{
  "num_hidden_layers": 14,
  "norm": "rmsnorm",
  "positions": "rope",
  "bias": "none",
  "tie_word_embeddings": false,
  "init_std_down": 0.0572,
  "decay_fraction": 1.0,
  "max_steps": 4685
}
Each number is 50 + 10 x the weight over its row's rms, rounded and kept within 0 to 99. Layers, rows and columns count from 0. The size before them is the row's rms in percent of the matrix's.

# layer 8 MLP up, 512x192, rms 0.0562, rows 58-94, columns 64-127
108:41 64 53 37 47 57 75 54 57 46 63 38 52 51 51 51 75 45 42 67 56 40 64 69 58 46 41 62 51 41 46 37 47 50 39 42 54 53 41 42 26 43 51 64 57 45 39 66 50 36 61 48 63 53 48 45 53 66 60 39 62 48 43 66
099:46 61 18 53 51 24 48 66 49 56 45 64 48 34 50 34 50 54 53 63 53 56 39 54 48 46 49 32 48 58 39 59 32 60 47 44 52 38 54 52 47 37 50 32 49 61 56 56 48 45 62 58 37 47 60 64 38 53 68 57 36 71 45 65
100:76 58 48 54 62 41 45 48 66 61 52 50 47 31 74 51 54 43 44 38 52 48 56 70 48 48 53 53 52 58 44 53 34 45 49 55 55 28 60 48 51 64 50 54 66 43 59 51 54 43 58 52 61 49 49 53 45 56 44 49 58 39 47 66
111:54 52 45 54 51 47 37 53 58 44 54 58 46 44 51 35 69 54 59 47 47 33 35 61 46 48 54 47 48 62 27 37 40 45 56 52 55 64 44 42 51 43 61 42 51 57 66 33 43 46 39 56 55 55 65 40 62 70 59 49 63 35 66 60
098:54 49 49 37 42 54 49 60 57 40 24 56 48 67 48 59 42 62 41 49 61 59 40 57 46 60 51 60 64 63 47 47 30 53 64 52 58 50 43 35 50 65 32 65 41 52 39 47 50 35 64 53 38 36 55 19 42 39 60 51 55 57 45 46
105:52 47 39 55 57 45 54 52 51 63 34 52 31 47 54 60 58 31 58 60 67 30 43 47 24 53 51 53 42 51 49 54 42 50 44 53 46 55 47 53 65 62 44 46 55 63 37 57 44 45 35 58 40 54 44 50 36 62 54 67 63 40 52 66
108:53 66 54 29 35 47 36 68 34 45 42 62 39 69 30 41 50 66 64 30 55 49 70 55 81 41 52 52 63 62 43 53 53 47 35 51 51 58 56 46 53 51 48 54 44 58 57 53 36 29 63 46 46 47 51 51 71 41 56 50 56 47 44 47
102:58 51 42 63 52 58 39 57 49 66 42 47 43 39 42 42 44 60 53 47 40 53 61 43 54 53 38 53 39 41 54 62 60 52 45 47 45 61 47 47 27 34 40 43 51 33 73 66 49 49 49 57 39 49 54 57 50 58 71 60 35 50 31 56
104:41 54 59 41 33 48 70 51 60 42 56 72 56 62 33 62 63 53 52 45 48 44 62 51 41 62 45 56 52 37 53 39 41 57 54 50 39 42 67 45 70 51 52 45 40 68 64 56 43 48 50 40 50 38 55 41 40 39 60 49 48 47 59 59
104:56 47 70 53 49 57 60 47 49 52 53 51 41 40 46 61 54 62 70 53 43 39 71 51 43 71 41 44 50 44 45 33 39 48 33 43 40 63 43 48 52 58 41 52 48 45 53 45 54 72 32 53 51 51 49 64 48 32 61 50 58 72 46 47
094:53 45 56 49 60 45 60 61 65 31 65 50 50 35 59 48 45 52 52 51 54 52 53 27 47 44 53 50 37 42 43 34 49 59 43 46 43 41 33 56 40 40 52 37 31 33 51 40 54 43 55 60 55 36 63 36 47 36 50 67 37 44 42 64
104:40 49 44 73 42 52 43 35 47 53 59 54 45 64 61 58 43 36 61 25 42 69 68 37 49 50 43 52 48 58 43 35 42 63 38 51 45 53 52 54 46 39 39 35 62 60 50 51 42 53 50 57 41 52 59 64 51 41 46 39 43 46 52 70
107:57 66 34 59 57 47 52 42 41 46 45 57 51 53 50 48 59 56 60 48 54 53 47 56 53 53 37 57 50 39 51 46 80 52 58 50 56 43 54 58 65 42 56 60 45 45 49 49 45 53 53 46 58 54 39 41 58 62 38 65 48 71 59 61
102:60 47 50 63 61 44 45 67 43 52 41 41 43 62 80 39 47 28 47 63 48 50 44 50 44 42 50 54 52 61 73 68 48 33 43 45 42 52 52 53 61 43 41 52 56 44 66 59 56 40 47 48 54 45 59 45 68 28 49 66 61 38 48 51
105:58 54 51 38 52 57 54 63 36 58 64 52 49 55 37 60 60 47 43 68 59 44 51 72 57 55 38 56 49 58 55 48 57 69 48 47 71 42 57 61 54 41 55 62 52 49 36 55 70 51 72 50 57 66 61 41 46 61 43 52 49 52 54 51
095:61 48 52 52 43 46 38 61 49 52 57 34 40 63 51 40 46 54 46 54 52 37 57 49 36 48 45 40 44 48 46 40 57 55 59 27 50 44 33 29 68 45 47 67 45 33 60 41 42 61 47 47 59 53 39 63 51 33 54 53 57 42 49 54
130:52 54 53 44 59 62 42 42 34 40 65 76 49 49 37 46 41 46 53 40 66 47 57 28 60 48 38 36 46 28 66 67 58 57 44 42 44 65 57 50 45 44 54 64 48 34 50 62 53 44 46 25 39 33 57 43 43 43 53 42 64 53 58 36
088:47 56 51 43 58 63 23 58 52 69 44 67 40 42 46 33 51 40 53 48 62 50 51 37 44 44 52 37 48 40 66 53 49 43 46 47 67 67 51 47 46 45 53 53 40 57 46 57 50 51 35 69 44 59 40 33 61 58 54 49 55 43 65 59
102:47 59 48 39 33 42 50 50 50 41 54 54 50 44 56 65 75 41 53 53 36 64 38 50 48 64 54 52 46 46 60 59 53 69 50 48 31 51 50 23 49 56 62 59 40 43 41 48 37 63 48 58 37 59 35 36 27 58 42 50 63 39 27 82
104:29 46 50 49 47 67 63 51 56 29 48 38 58 52 41 30 62 43 32 53 60 48 70 57 54 47 48 54 75 46 41 45 43 51 56 46 50 63 37 51 60 50 46 45 43 39 40 57 50 50 64 63 52 60 61 47 57 32 36 47 56 56 51 43
093:61 61 55 47 56 52 53 59 50 44 49 53 40 39 52 33 55 45 37 50 48 54 47 41 27 43 58 66 48 29 29 57 67 50 51 44 51 45 61 39 65 62 55 50 52 56 34 55 47 49 52 48 47 76 35 46 36 73 35 47 48 59 46 53
104:43 56 56 55 50 52 56 46 79 39 41 61 46 63 49 37 54 56 59 43 52 46 42 51 64 42 44 70 54 48 43 39 52 24 46 56 45 40 62 56 49 51 38 35 50 45 46 44 67 55 60 33 44 57 53 53 55 48 50 54 59 57 37 47
099:51 50 63 57 63 57 47 64 51 51 45 50 53 45 38 47 56 41 69 45 58 68 38 48 38 55 49 54 58 56 45 30 41 60 54 48 38 38 50 38 24 43 62 63 68 62 57 31 43 33 55 49 53 54 45 65 42 53 51 44 43 41 46 50
101:52 52 65 39 59 51 55 48 63 51 55 38 57 68 51 30 58 62 44 53 55 49 44 40 49 53 37 40 51 58 50 41 51 60 37 34 62 56 44 44 56 59 51 70 55 61 77 45 51 42 37 53 60 51 59 41 43 42 49 64 34 54 65 38
109:72 62 42 56 31 62 52 73 54 37 38 44 50 54 56 50 29 32 42 47 46 54 53 38 61 27 53 58 66 60 59 38 56 45 48 64 62 43 61 64 35 53 52 47 57 52 57 49 39 35 61 57 43 64 54 48 52 78 45 61 45 15 41 66
091:45 44 51 54 58 35 32 56 61 50 51 57 48 66 57 62 45 61 38 35 49 57 54 54 31 40 44 38 52 45 56 65 65 38 39 55 22 55 36 50 43 36 61 57 39 51 47 69 42 42 48 46 48 47 62 55 62 51 52 42 47 61 46 49
093:54 50 36 52 53 76 48 46 60 62 73 60 52 38 37 45 68 75 51 51 46 38 38 36 40 50 55 54 44 52 54 61 70 36 58 63 44 52 26 39 54 56 37 51 38 50 54 43 41 50 54 66 43 59 48 53 52 48 52 50 53 56 60 41
103:59 70 36 43 58 50 42 55 54 72 67 51 53 40 57 59 63 53 44 57 41 47 51 55 38 45 52 51 33 47 44 28 39 49 56 49 55 57 59 41 35 56 53 48 54 38 60 47 52 61 65 64 62 31 43 37 73 42 27 44 44 50 70 44
102:54 50 53 45 41 46 44 50 34 54 56 72 40 57 53 41 39 59 58 48 51 42 63 43 65 74 39 47 51 67 55 39 30 57 47 67 43 46 34 44 68 73 47 50 34 53 50 57 54 48 73 56 50 53 34 39 44 49 47 45 43 50 57 34
095:51 37 32 57 42 38 49 54 43 61 39 38 51 53 39 70 47 65 77 36 48 52 38 49 55 41 48 58 52 51 40 40 55 53 22 49 49 51 48 46 54 57 54 49 62 51 48 49 46 55 35 63 39 55 30 63 60 43 66 39 38 46 66 41
094:45 58 46 49 44 60 46 55 43 48 35 46 57 47 66 62 43 52 67 52 37 55 42 44 50 58 56 26 49 59 46 63 66 38 52 54 38 59 61 44 48 28 38 52 43 37 66 66 54 32 53 31 21 66 43 67 58 43 54 60 37 49 61 60
084:69 73 38 29 61 53 53 39 60 31 56 34 47 50 68 43 44 42 37 60 35 59 62 56 46 58 33 61 60 67 55 51 57 57 47 54 43 37 37 48 51 39 53 47 47 74 49 54 41 60 42 50 57 39 61 48 46 54 58 49 52 38 48 41
099:47 38 45 66 52 57 48 51 45 52 57 45 35 49 57 49 49 51 65 44 34 66 47 30 41 62 53 46 46 41 52 45 30 38 36 39 53 50 32 48 63 47 65 51 32 61 45 53 40 43 50 63 65 50 46 50 43 45 50 41 56 47 55 44
090:53 61 39 52 51 47 56 39 49 48 56 42 55 61 61 56 46 52 35 44 34 44 61 40 60 76 57 55 42 47 46 76 43 42 47 38 37 47 37 45 61 39 45 34 38 43 53 62 71 29 61 45 54 53 64 48 44 52 39 54 42 47 48 35
096:49 59 68 49 53 52 54 55 73 59 39 46 44 58 47 58 45 44 58 53 58 43 50 72 41 54 37 37 54 54 52 43 55 55 60 63 37 55 65 62 48 29 52 47 61 48 22 50 60 61 52 48 50 60 37 68 44 49 60 53 59 52 55 46
101:60 44 42 59 58 54 69 49 42 47 44 51 45 56 46 50 61 44 51 27 47 42 65 60 38 44 73 45 52 41 40 43 37 41 43 70 44 77 50 47 41 37 49 49 35 55 31 45 51 48 43 51 37 33 32 60 40 48 65 48 45 55 53 45
112:61 66 40 64 43 46 43 33 37 59 61 43 57 43 49 56 43 54 51 58 66 54 59 65 56 57 56 78 52 53 68 45 60 38 46 36 55 43 39 63 47 42 43 48 42 61 31 45 49 69 53 46 56 63 45 49 45 48 53 47 62 62 60 42
# layer 8 MLP down (transposed), 512x192, rms 0.0572, rows 58-93, columns 64-127
102:50 34 54 53 48 34 40 40 64 51 50 61 45 48 52 34 54 65 44 54 58 67 41 41 58 29 57 47 58 74 50 53 62 45 37 37 47 47 45 44 46 47 50 43 56 46 46 63 56 58 48 44 48 67 54 57 43 47 63 41 52 45 49 39
103:52 48 55 65 58 40 44 40 33 73 49 52 43 39 58 55 29 38 67 44 60 61 39 33 60 62 45 28 39 53 63 67 35 36 50 37 57 32 45 48 38 67 44 67 50 66 39 47 50 43 56 44 53 62 30 68 58 60 63 49 53 55 56 67
106:38 49 47 55 33 40 53 49 41 40 52 39 28 43 47 66 43 48 50 54 48 30 60 53 41 64 33 42 62 45 47 44 62 53 54 59 48 37 44 58 37 36 48 36 42 37 50 49 64 37 54 39 54 51 49 57 59 53 28 68 69 24 48 44
100:59 63 55 63 58 39 37 54 44 41 50 59 55 60 57 46 46 47 56 61 36 51 41 41 52 38 39 52 47 49 51 49 52 33 58 69 58 39 40 54 44 38 54 76 34 69 41 49 45 34 29 56 44 60 48 46 34 53 51 70 50 47 48 62
106:42 53 39 44 51 59 61 54 37 55 46 57 37 27 56 54 53 58 69 55 53 39 62 52 47 43 57 51 48 50 42 58 35 48 43 57 46 51 39 36 45 56 69 36 31 54 50 67 33 29 74 40 49 33 34 46 52 41 53 53 49 47 58 56
098:43 65 41 63 32 56 51 49 39 67 58 41 65 58 55 28 65 22 41 42 61 64 40 44 47 59 48 52 43 53 62 62 38 57 46 59 45 56 43 53 31 43 31 56 58 49 53 36 59 57 42 70 58 64 51 33 47 40 54 47 57 50 64 52
109:59 43 54 43 57 45 39 44 27 63 41 36 39 36 33 47 57 62 45 53 55 21 52 56 55 61 53 58 52 45 28 37 53 52 61 63 42 44 61 39 57 53 66 48 42 62 59 47 58 35 53 58 48 53 66 45 69 45 48 55 53 41 57 54
103:57 58 29 58 46 38 59 64 45 50 46 45 57 47 41 40 54 53 55 33 41 70 51 58 29 43 55 37 45 47 66 29 47 53 48 33 76 59 60 46 48 44 58 53 43 67 34 58 51 54 39 48 46 37 50 47 49 57 43 61 56 77 41 46
107:50 62 51 60 58 48 35 48 36 46 62 58 43 68 52 51 41 46 59 46 46 49 44 51 50 55 45 61 46 52 63 37 32 63 71 66 44 45 45 61 44 45 70 63 50 40 57 53 48 41 47 40 46 54 39 41 55 55 37 29 41 48 44 50
104:60 49 32 76 42 58 42 60 57 58 66 37 50 35 45 44 50 61 53 62 46 57 40 56 63 54 56 46 42 36 59 54 53 61 59 50 75 44 62 51 44 47 55 45 42 53 68 46 54 21 62 38 53 41 61 59 55 49 53 51 65 45 30 41
097:54 53 61 26 50 46 50 53 61 64 38 51 46 39 40 67 34 40 43 43 44 58 77 52 54 52 41 41 39 51 47 48 34 50 39 45 49 54 67 74 60 56 41 36 47 59 42 47 39 49 48 41 43 44 52 43 54 43 59 50 57 46 62 50
101:55 59 48 55 49 50 44 55 61 32 49 38 41 46 36 47 59 48 59 49 53 56 51 49 43 35 56 41 49 39 55 66 41 51 66 48 45 47 39 51 62 63 66 66 41 45 59 49 53 52 40 42 67 45 45 57 62 54 55 31 26 60 47 49
113:66 43 52 57 42 60 53 25 44 38 49 39 45 53 30 60 50 69 62 65 45 43 75 64 49 50 42 52 42 58 48 54 66 36 53 61 55 34 45 65 57 49 46 50 52 38 50 36 33 70 40 40 55 56 51 53 52 55 46 41 59 65 57 66
104:56 43 43 45 49 55 42 33 42 49 46 58 58 37 53 62 55 56 44 56 57 46 35 37 49 57 65 66 45 55 38 33 50 39 60 31 56 40 57 20 65 45 72 60 63 43 54 47 58 45 49 53 51 63 51 51 46 50 39 46 52 39 29 53
106:37 58 80 38 31 50 62 34 60 48 59 46 48 51 40 45 58 66 56 59 48 77 65 43 35 38 64 56 61 55 46 52 48 48 45 47 41 48 50 54 45 59 54 52 65 36 78 52 37 54 47 60 58 47 46 37 57 62 53 57 50 41 42 47
090:62 48 54 38 32 29 48 46 47 45 49 53 50 47 62 52 61 51 59 42 44 61 33 42 47 41 40 58 54 42 49 65 55 18 51 62 46 34 58 55 36 66 25 47 43 55 53 52 48 71 53 55 32 47 59 44 45 69 50 45 42 64 51 73
114:61 53 28 41 31 44 49 40 57 68 44 43 61 38 51 31 34 65 56 54 44 39 39 37 51 59 54 47 44 35 67 77 58 60 46 56 43 55 44 40 43 46 60 42 58 40 35 40 63 38 58 47 56 45 51 61 47 32 41 37 52 47 46 34
070:51 54 43 40 63 41 48 55 39 51 64 39 52 45 42 55 57 49 50 47 47 55 69 39 41 31 46 69 53 51 57 35 30 40 55 63 32 39 51 65 53 42 41 53 66 60 73 46 60 61 48 49 42 42 53 64 61 53 55 51 45 51 48 64
103:40 44 48 45 40 35 52 48 50 60 52 39 60 55 44 58 56 54 54 39 61 42 42 61 55 53 59 60 55 38 47 39 61 63 56 54 43 47 58 45 51 62 49 34 51 45 69 55 48 23 45 61 44 32 55 31 40 39 53 65 43 53 77 41
103:48 32 40 44 44 55 49 38 48 45 46 48 60 58 69 62 39 54 46 63 63 54 35 66 49 47 56 46 67 54 57 64 69 37 52 49 48 36 56 56 55 44 66 49 69 51 43 33 60 61 41 49 53 62 71 44 58 54 59 58 55 42 41 65
087:48 60 44 54 43 34 39 63 52 42 32 40 59 44 46 54 45 45 59 44 75 71 48 58 42 38 59 38 45 52 52 47 52 50 54 48 42 51 53 64 39 40 38 57 60 61 46 52 58 34 56 48 62 51 44 37 43 47 57 44 53 56 44 71
104:47 49 51 34 39 56 49 36 47 47 44 52 42 51 51 59 45 41 51 57 63 69 56 64 44 30 52 42 53 56 54 41 57 46 44 55 62 61 44 55 54 52 44 74 66 35 62 58 48 42 64 62 40 42 60 49 48 46 42 39 38 47 28 44
100:43 51 52 65 52 62 30 55 41 49 53 53 46 61 50 53 33 51 51 59 55 55 49 47 61 58 40 65 49 51 44 32 50 48 38 60 47 50 47 49 52 69 50 46 54 70 43 33 50 48 50 67 55 37 41 47 46 62 54 44 73 60 31 43
104:43 63 63 43 53 54 43 55 48 61 59 43 61 47 57 41 28 53 46 48 46 33 53 48 42 63 54 60 49 51 58 51 55 62 69 65 52 52 52 40 38 35 48 74 49 51 49 49 55 39 40 46 45 45 30 52 44 51 53 71 58 49 63 42
104:54 45 59 51 54 61 68 57 47 48 46 31 47 54 41 42 29 55 31 49 51 57 52 69 53 53 66 62 49 49 71 41 44 46 55 55 69 56 58 58 49 46 40 61 57 36 56 44 51 50 54 44 44 46 48 40 71 60 40 52 52 33 56 43
095:47 49 61 61 68 39 51 53 30 56 55 54 36 36 36 37 50 29 64 31 33 39 32 39 54 69 31 46 54 33 46 49 36 56 55 32 30 44 52 57 58 53 51 57 57 46 44 61 60 42 53 52 68 42 44 49 66 46 49 64 50 48 58 48
086:51 49 55 40 73 38 38 42 49 43 45 54 63 31 64 40 54 43 59 33 45 61 58 51 54 65 44 50 55 58 58 58 53 62 52 35 54 37 65 45 38 49 51 60 51 52 54 57 77 60 34 44 39 42 58 51 53 48 50 62 36 38 49 52
112:51 64 49 35 59 57 42 51 47 44 61 59 56 60 53 60 48 36 46 60 53 27 42 42 49 55 48 56 51 38 60 52 65 45 44 37 55 58 36 35 28 80 41 43 62 52 48 36 47 61 68 67 61 49 41 56 44 58 39 34 47 70 54 45
106:61 54 50 62 38 48 45 57 53 51 61 46 50 44 41 38 42 35 39 41 45 52 65 41 69 42 57 44 68 59 54 43 55 59 42 43 36 68 55 47 58 65 46 41 56 51 54 44 41 59 42 53 55 49 45 30 50 42 40 51 54 50 46 47
089:54 47 63 39 34 32 42 54 52 54 59 42 51 29 56 60 40 39 55 59 49 57 44 73 56 41 57 57 69 31 63 51 35 34 54 28 43 26 48 57 50 42 38 53 63 48 54 49 59 49 45 42 34 42 50 51 48 24 40 51 64 35 46 48
098:60 71 59 68 54 37 65 73 49 48 52 46 60 40 46 39 51 49 37 56 45 70 31 60 47 48 60 51 46 50 61 75 43 46 76 43 52 35 54 55 51 44 53 36 68 71 42 24 54 58 51 44 60 48 52 34 36 50 50 52 65 54 48 46
069:62 39 68 56 62 39 50 47 39 33 48 68 58 63 52 43 52 50 57 31 50 34 41 47 59 38 58 48 63 32 44 61 43 39 42 38 66 47 37 50 51 47 49 34 44 49 65 60 52 64 64 60 50 61 48 39 59 48 51 24 44 52 49 36
104:41 32 58 53 46 48 36 27 44 58 67 60 50 45 51 59 53 35 61 58 56 42 58 42 56 59 46 51 69 48 66 73 54 30 54 55 53 53 52 62 52 41 47 56 52 34 58 59 59 58 44 53 52 50 60 55 63 60 58 74 59 42 43 44
068:58 64 25 38 53 39 41 57 54 42 47 59 63 48 58 59 48 47 63 60 59 67 54 53 52 45 42 48 46 73 56 48 37 30 57 46 26 62 47 49 46 47 60 60 52 46 59 45 47 53 37 35 61 58 36 63 54 44 49 56 68 42 55 57
099:39 36 45 62 53 34 39 53 55 61 62 42 53 18 64 62 50 30 54 37 43 60 50 55 56 52 54 52 18 60 45 49 48 56 64 43 52 58 55 66 64 74 42 44 47 59 55 41 59 55 43 48 58 47 72 50 58 66 61 49 45 52 64 51
100:47 47 45 46 56 50 35 61 54 62 52 58 52 56 59 40 40 33 60 56 63 50 44 36 57 45 64 45 41 31 43 53 47 43 59 57 53 57 32 43 64 45 44 38 57 58 48 46 39 50 35 70 37 51 46 54 59 66 49 43 51 53 53 61
# layer 8 MLP gate, 512x192, rms 0.0582, rows 59-94, columns 64-127
095:61 43 36 48 63 37 47 48 58 46 50 41 43 59 64 40 53 61 52 50 62 59 44 41 52 46 62 40 32 62 58 55 46 62 52 53 47 41 50 62 38 54 45 62 67 54 68 58 51 49 46 46 38 39 44 62 32 35 40 51 62 61 41 65
105:70 48 40 55 63 46 44 57 72 62 37 62 51 57 52 47 53 31 66 55 37 68 62 55 52 51 67 65 63 55 59 52 50 58 63 52 53 53 49 63 61 59 57 64 66 52 47 48 58 44 47 44 41 43 61 53 47 48 62 47 61 42 43 63
115:45 61 56 52 45 35 54 56 41 53 64 57 68 54 40 48 53 52 52 44 26 65 43 44 45 47 45 58 48 64 44 43 62 64 50 45 45 50 46 39 38 42 46 50 65 43 52 52 41 34 39 44 40 52 70 44 44 51 72 43 51 57 49 69
103:57 43 38 55 47 66 45 46 60 54 40 50 61 52 60 56 40 53 44 51 41 38 52 61 39 48 44 54 53 61 73 52 49 53 49 65 51 45 56 55 36 29 47 49 57 44 61 57 44 65 58 52 43 50 49 58 52 46 30 43 52 56 41 66
110:52 59 43 48 42 39 64 49 55 50 50 55 56 38 36 56 45 54 50 45 53 42 43 50 28 63 38 48 56 55 43 42 46 63 44 46 46 48 59 46 60 59 30 58 49 54 41 45 69 52 31 64 37 52 59 53 39 63 60 37 60 52 54 47
116:51 39 48 42 73 39 47 47 48 48 40 56 75 62 57 50 54 61 57 60 51 52 46 42 54 49 57 55 49 34 41 71 50 41 57 47 43 65 54 40 58 52 35 42 57 61 72 53 56 43 73 80 39 44 60 48 70 37 43 42 48 58 54 43
105:47 48 76 35 59 50 58 37 54 43 37 54 52 49 52 45 43 34 47 57 39 62 53 48 49 45 50 42 52 53 39 48 42 52 60 46 63 58 54 27 40 55 50 67 47 63 57 52 53 51 39 52 58 37 47 50 40 34 38 36 55 53 55 44
105:53 48 53 61 48 45 37 52 55 52 70 46 50 49 51 43 48 54 53 52 42 45 49 56 43 57 28 68 47 24 63 46 23 42 45 41 36 33 69 50 52 53 62 43 57 59 47 29 32 40 55 55 53 53 61 55 65 46 49 27 57 47 52 54
100:43 48 74 39 50 61 39 54 29 53 50 36 70 55 36 52 38 50 68 45 38 65 47 57 49 59 54 37 49 57 45 52 36 45 55 67 44 60 36 48 56 47 48 53 45 50 40 55 51 66 63 50 61 70 44 50 45 44 44 50 33 65 61 45
092:67 52 65 35 60 46 39 45 60 65 57 69 42 46 56 59 27 69 51 47 34 43 41 49 67 46 53 41 52 49 49 61 55 66 64 64 68 49 34 43 70 39 67 45 55 57 53 52 56 56 52 63 45 38 48 53 33 57 39 53 49 54 46 52
103:53 54 52 51 49 41 57 43 52 53 57 44 48 55 39 41 61 80 48 50 42 52 55 72 43 57 50 51 45 35 54 29 42 58 52 34 48 26 46 64 48 65 63 55 42 63 50 47 41 54 43 55 40 52 55 46 49 48 49 50 41 37 55 56
115:57 48 50 39 61 53 57 59 47 39 47 61 54 47 65 50 39 37 53 50 40 44 72 61 49 45 50 31 41 43 37 59 39 40 36 48 41 53 24 34 48 52 49 47 60 58 37 31 56 63 51 66 64 49 57 65 45 26 50 44 45 52 41 53
106:49 74 46 39 60 61 55 37 45 46 55 57 49 52 58 69 51 60 42 50 69 48 64 55 66 44 36 50 55 60 53 62 48 64 41 78 71 51 43 39 47 53 42 50 44 64 56 59 61 55 46 43 42 39 57 53 52 52 47 40 54 42 59 42
111:69 51 38 51 54 55 64 50 49 62 39 63 42 63 55 47 50 72 54 33 42 47 32 39 48 73 46 44 64 56 35 47 61 48 71 48 38 50 62 38 41 29 56 56 36 49 43 45 34 59 63 60 26 44 42 51 26 44 40 55 48 53 42 59
094:47 45 60 73 57 52 59 56 53 43 50 59 61 49 53 60 56 49 54 42 40 37 50 52 35 65 36 46 58 40 60 40 62 59 57 43 38 61 60 64 53 57 40 36 50 45 32 65 79 68 49 45 34 39 52 55 45 60 49 71 68 53 30 62
132:57 43 57 66 41 67 57 37 53 49 60 38 58 39 46 49 44 32 53 55 49 45 40 59 56 59 50 41 68 71 31 45 29 40 46 51 59 38 56 50 56 55 34 55 68 51 54 35 45 47 44 45 60 56 38 45 46 60 55 50 52 42 42 69
080:44 49 41 47 51 46 43 69 36 61 50 54 63 39 45 41 51 40 65 42 51 55 46 34 39 40 52 63 29 47 50 43 41 64 60 67 43 43 60 51 78 31 48 46 64 49 62 53 42 65 45 43 42 40 59 50 56 38 66 55 51 37 50 53
105:67 66 52 50 66 44 46 27 41 75 48 40 49 46 59 50 57 47 48 38 63 52 58 57 59 39 60 39 48 31 43 47 53 52 62 60 49 64 43 60 50 41 51 55 65 46 62 37 51 26 31 40 47 41 54 54 50 51 51 59 57 68 56 48
107:64 58 48 63 54 39 45 60 49 44 52 55 49 51 47 49 53 72 66 68 45 53 62 43 62 46 46 58 51 77 37 42 36 45 47 54 56 43 61 43 62 42 59 44 59 59 56 35 52 41 58 46 56 58 44 43 50 64 41 53 35 55 64 56
089:56 49 50 35 46 51 46 57 50 53 33 27 37 41 39 44 41 38 49 48 58 59 52 34 38 54 43 55 52 47 52 35 40 52 51 53 49 51 42 38 39 48 36 53 54 56 46 52 71 41 50 44 58 57 37 45 24 59 50 44 52 43 40 60
116:49 44 50 69 57 56 42 61 60 44 45 59 53 45 62 24 54 32 49 48 53 41 49 38 55 55 34 52 46 35 36 56 48 55 37 50 54 56 36 43 51 57 43 43 37 47 45 48 37 65 49 42 58 52 59 46 49 62 48 40 32 40 71 59
100:43 36 44 48 51 25 46 56 61 57 51 48 60 52 57 73 39 45 67 57 59 52 25 48 46 48 42 60 74 35 49 43 61 38 57 44 47 46 50 37 32 67 45 60 38 69 55 47 36 54 42 39 57 42 39 44 49 53 37 38 55 64 52 59
098:41 35 57 54 75 59 49 52 48 48 61 52 55 58 53 49 50 49 55 48 33 61 49 50 67 54 56 40 48 58 75 41 47 52 36 57 52 57 43 52 40 56 57 47 70 49 66 44 35 47 40 51 31 28 69 44 44 52 33 60 50 57 69 52
104:32 68 57 46 62 50 31 48 47 61 59 53 39 54 49 58 43 71 63 43 60 45 50 29 33 58 43 55 52 49 53 60 38 65 46 46 67 57 47 56 30 43 54 55 71 50 41 48 52 42 56 69 51 64 31 36 58 46 37 68 34 53 45 59
089:53 55 59 52 38 41 46 33 62 30 22 63 48 71 43 42 44 48 62 49 55 62 52 39 52 46 47 35 31 41 50 53 37 47 42 46 56 50 46 35 52 36 52 39 60 47 50 48 52 33 37 37 46 30 47 49 61 40 56 53 41 48 44 49
087:39 43 59 45 59 57 33 63 63 79 73 69 51 42 53 46 71 46 65 52 57 55 51 55 53 62 45 51 48 49 39 49 29 42 57 55 57 43 37 38 59 46 48 48 59 48 70 50 57 68 49 55 65 59 35 60 57 49 53 61 37 54 56 44
101:63 47 41 36 51 57 40 67 38 66 28 37 44 67 33 57 53 47 64 71 70 54 73 50 66 49 52 49 56 43 46 41 53 48 44 40 41 59 42 38 49 61 47 64 63 31 59 31 35 51 43 36 69 59 47 36 43 59 30 35 44 39 43 58
109:57 77 46 64 70 58 60 48 40 46 44 36 66 35 50 44 48 44 58 57 34 54 52 52 59 35 71 39 56 61 42 50 43 63 60 49 64 49 34 68 21 38 45 28 42 58 42 63 45 48 39 33 55 53 40 49 48 49 48 57 54 65 79 57
093:52 60 55 50 56 25 60 55 55 48 55 47 53 47 48 61 39 45 57 53 68 54 55 46 50 51 46 44 53 42 39 31 64 56 47 45 39 30 43 45 43 40 50 49 40 57 61 43 49 62 34 47 59 44 20 40 53 57 35 41 45 59 62 40
103:55 57 51 35 45 54 63 52 39 45 75 38 40 58 53 48 34 27 48 65 37 35 55 68 58 44 43 46 33 58 67 68 54 47 51 47 54 44 53 50 57 42 44 62 47 59 47 53 39 66 54 33 51 56 54 33 55 60 55 43 59 49 50 47
078:34 36 49 57 56 44 44 70 60 45 42 46 63 48 29 61 47 60 51 58 47 52 63 39 53 63 45 53 46 52 58 42 31 43 63 41 50 57 44 52 42 43 55 54 30 44 46 33 53 47 60 54 64 45 49 51 46 29 58 54 56 47 53 52
106:43 46 59 35 50 44 40 45 56 33 35 61 49 38 50 54 42 25 38 52 58 62 52 38 51 48 67 48 36 39 46 53 46 35 38 63 38 55 22 53 44 59 48 44 33 56 43 66 47 40 40 68 35 51 51 68 50 60 60 43 71 56 37 64
080:44 65 56 53 61 45 41 45 31 66 59 47 61 62 41 62 35 57 40 52 69 52 45 36 55 67 45 47 48 41 35 38 46 39 53 48 45 48 58 39 52 31 69 59 71 51 40 46 70 51 40 50 50 33 35 50 49 40 51 57 59 46 56 66
094:56 56 53 55 40 64 60 58 57 42 37 55 57 45 43 45 47 44 61 67 70 43 51 48 32 71 37 65 47 57 44 48 56 42 44 61 24 49 48 57 62 43 43 46 35 53 38 32 44 41 46 62 50 60 53 53 57 50 44 66 49 52 34 51
098:56 49 48 43 53 62 43 56 37 59 41 57 48 65 74 56 43 31 47 45 50 42 64 43 62 36 57 55 55 35 34 43 61 52 50 51 59 63 44 58 50 35 66 56 36 70 47 42 50 40 62 63 40 49 55 63 39 49 76 44 52 58 66 32
107:54 31 53 57 43 57 58 61 53 40 48 55 24 66 47 43 42 37 46 36 47 42 48 50 36 57 50 33 29 53 40 55 55 45 36 52 49 41 38 49 58 52 48 73 59 41 66 47 31 35 43 53 55 49 54 31 51 55 53 46 36 35 45 41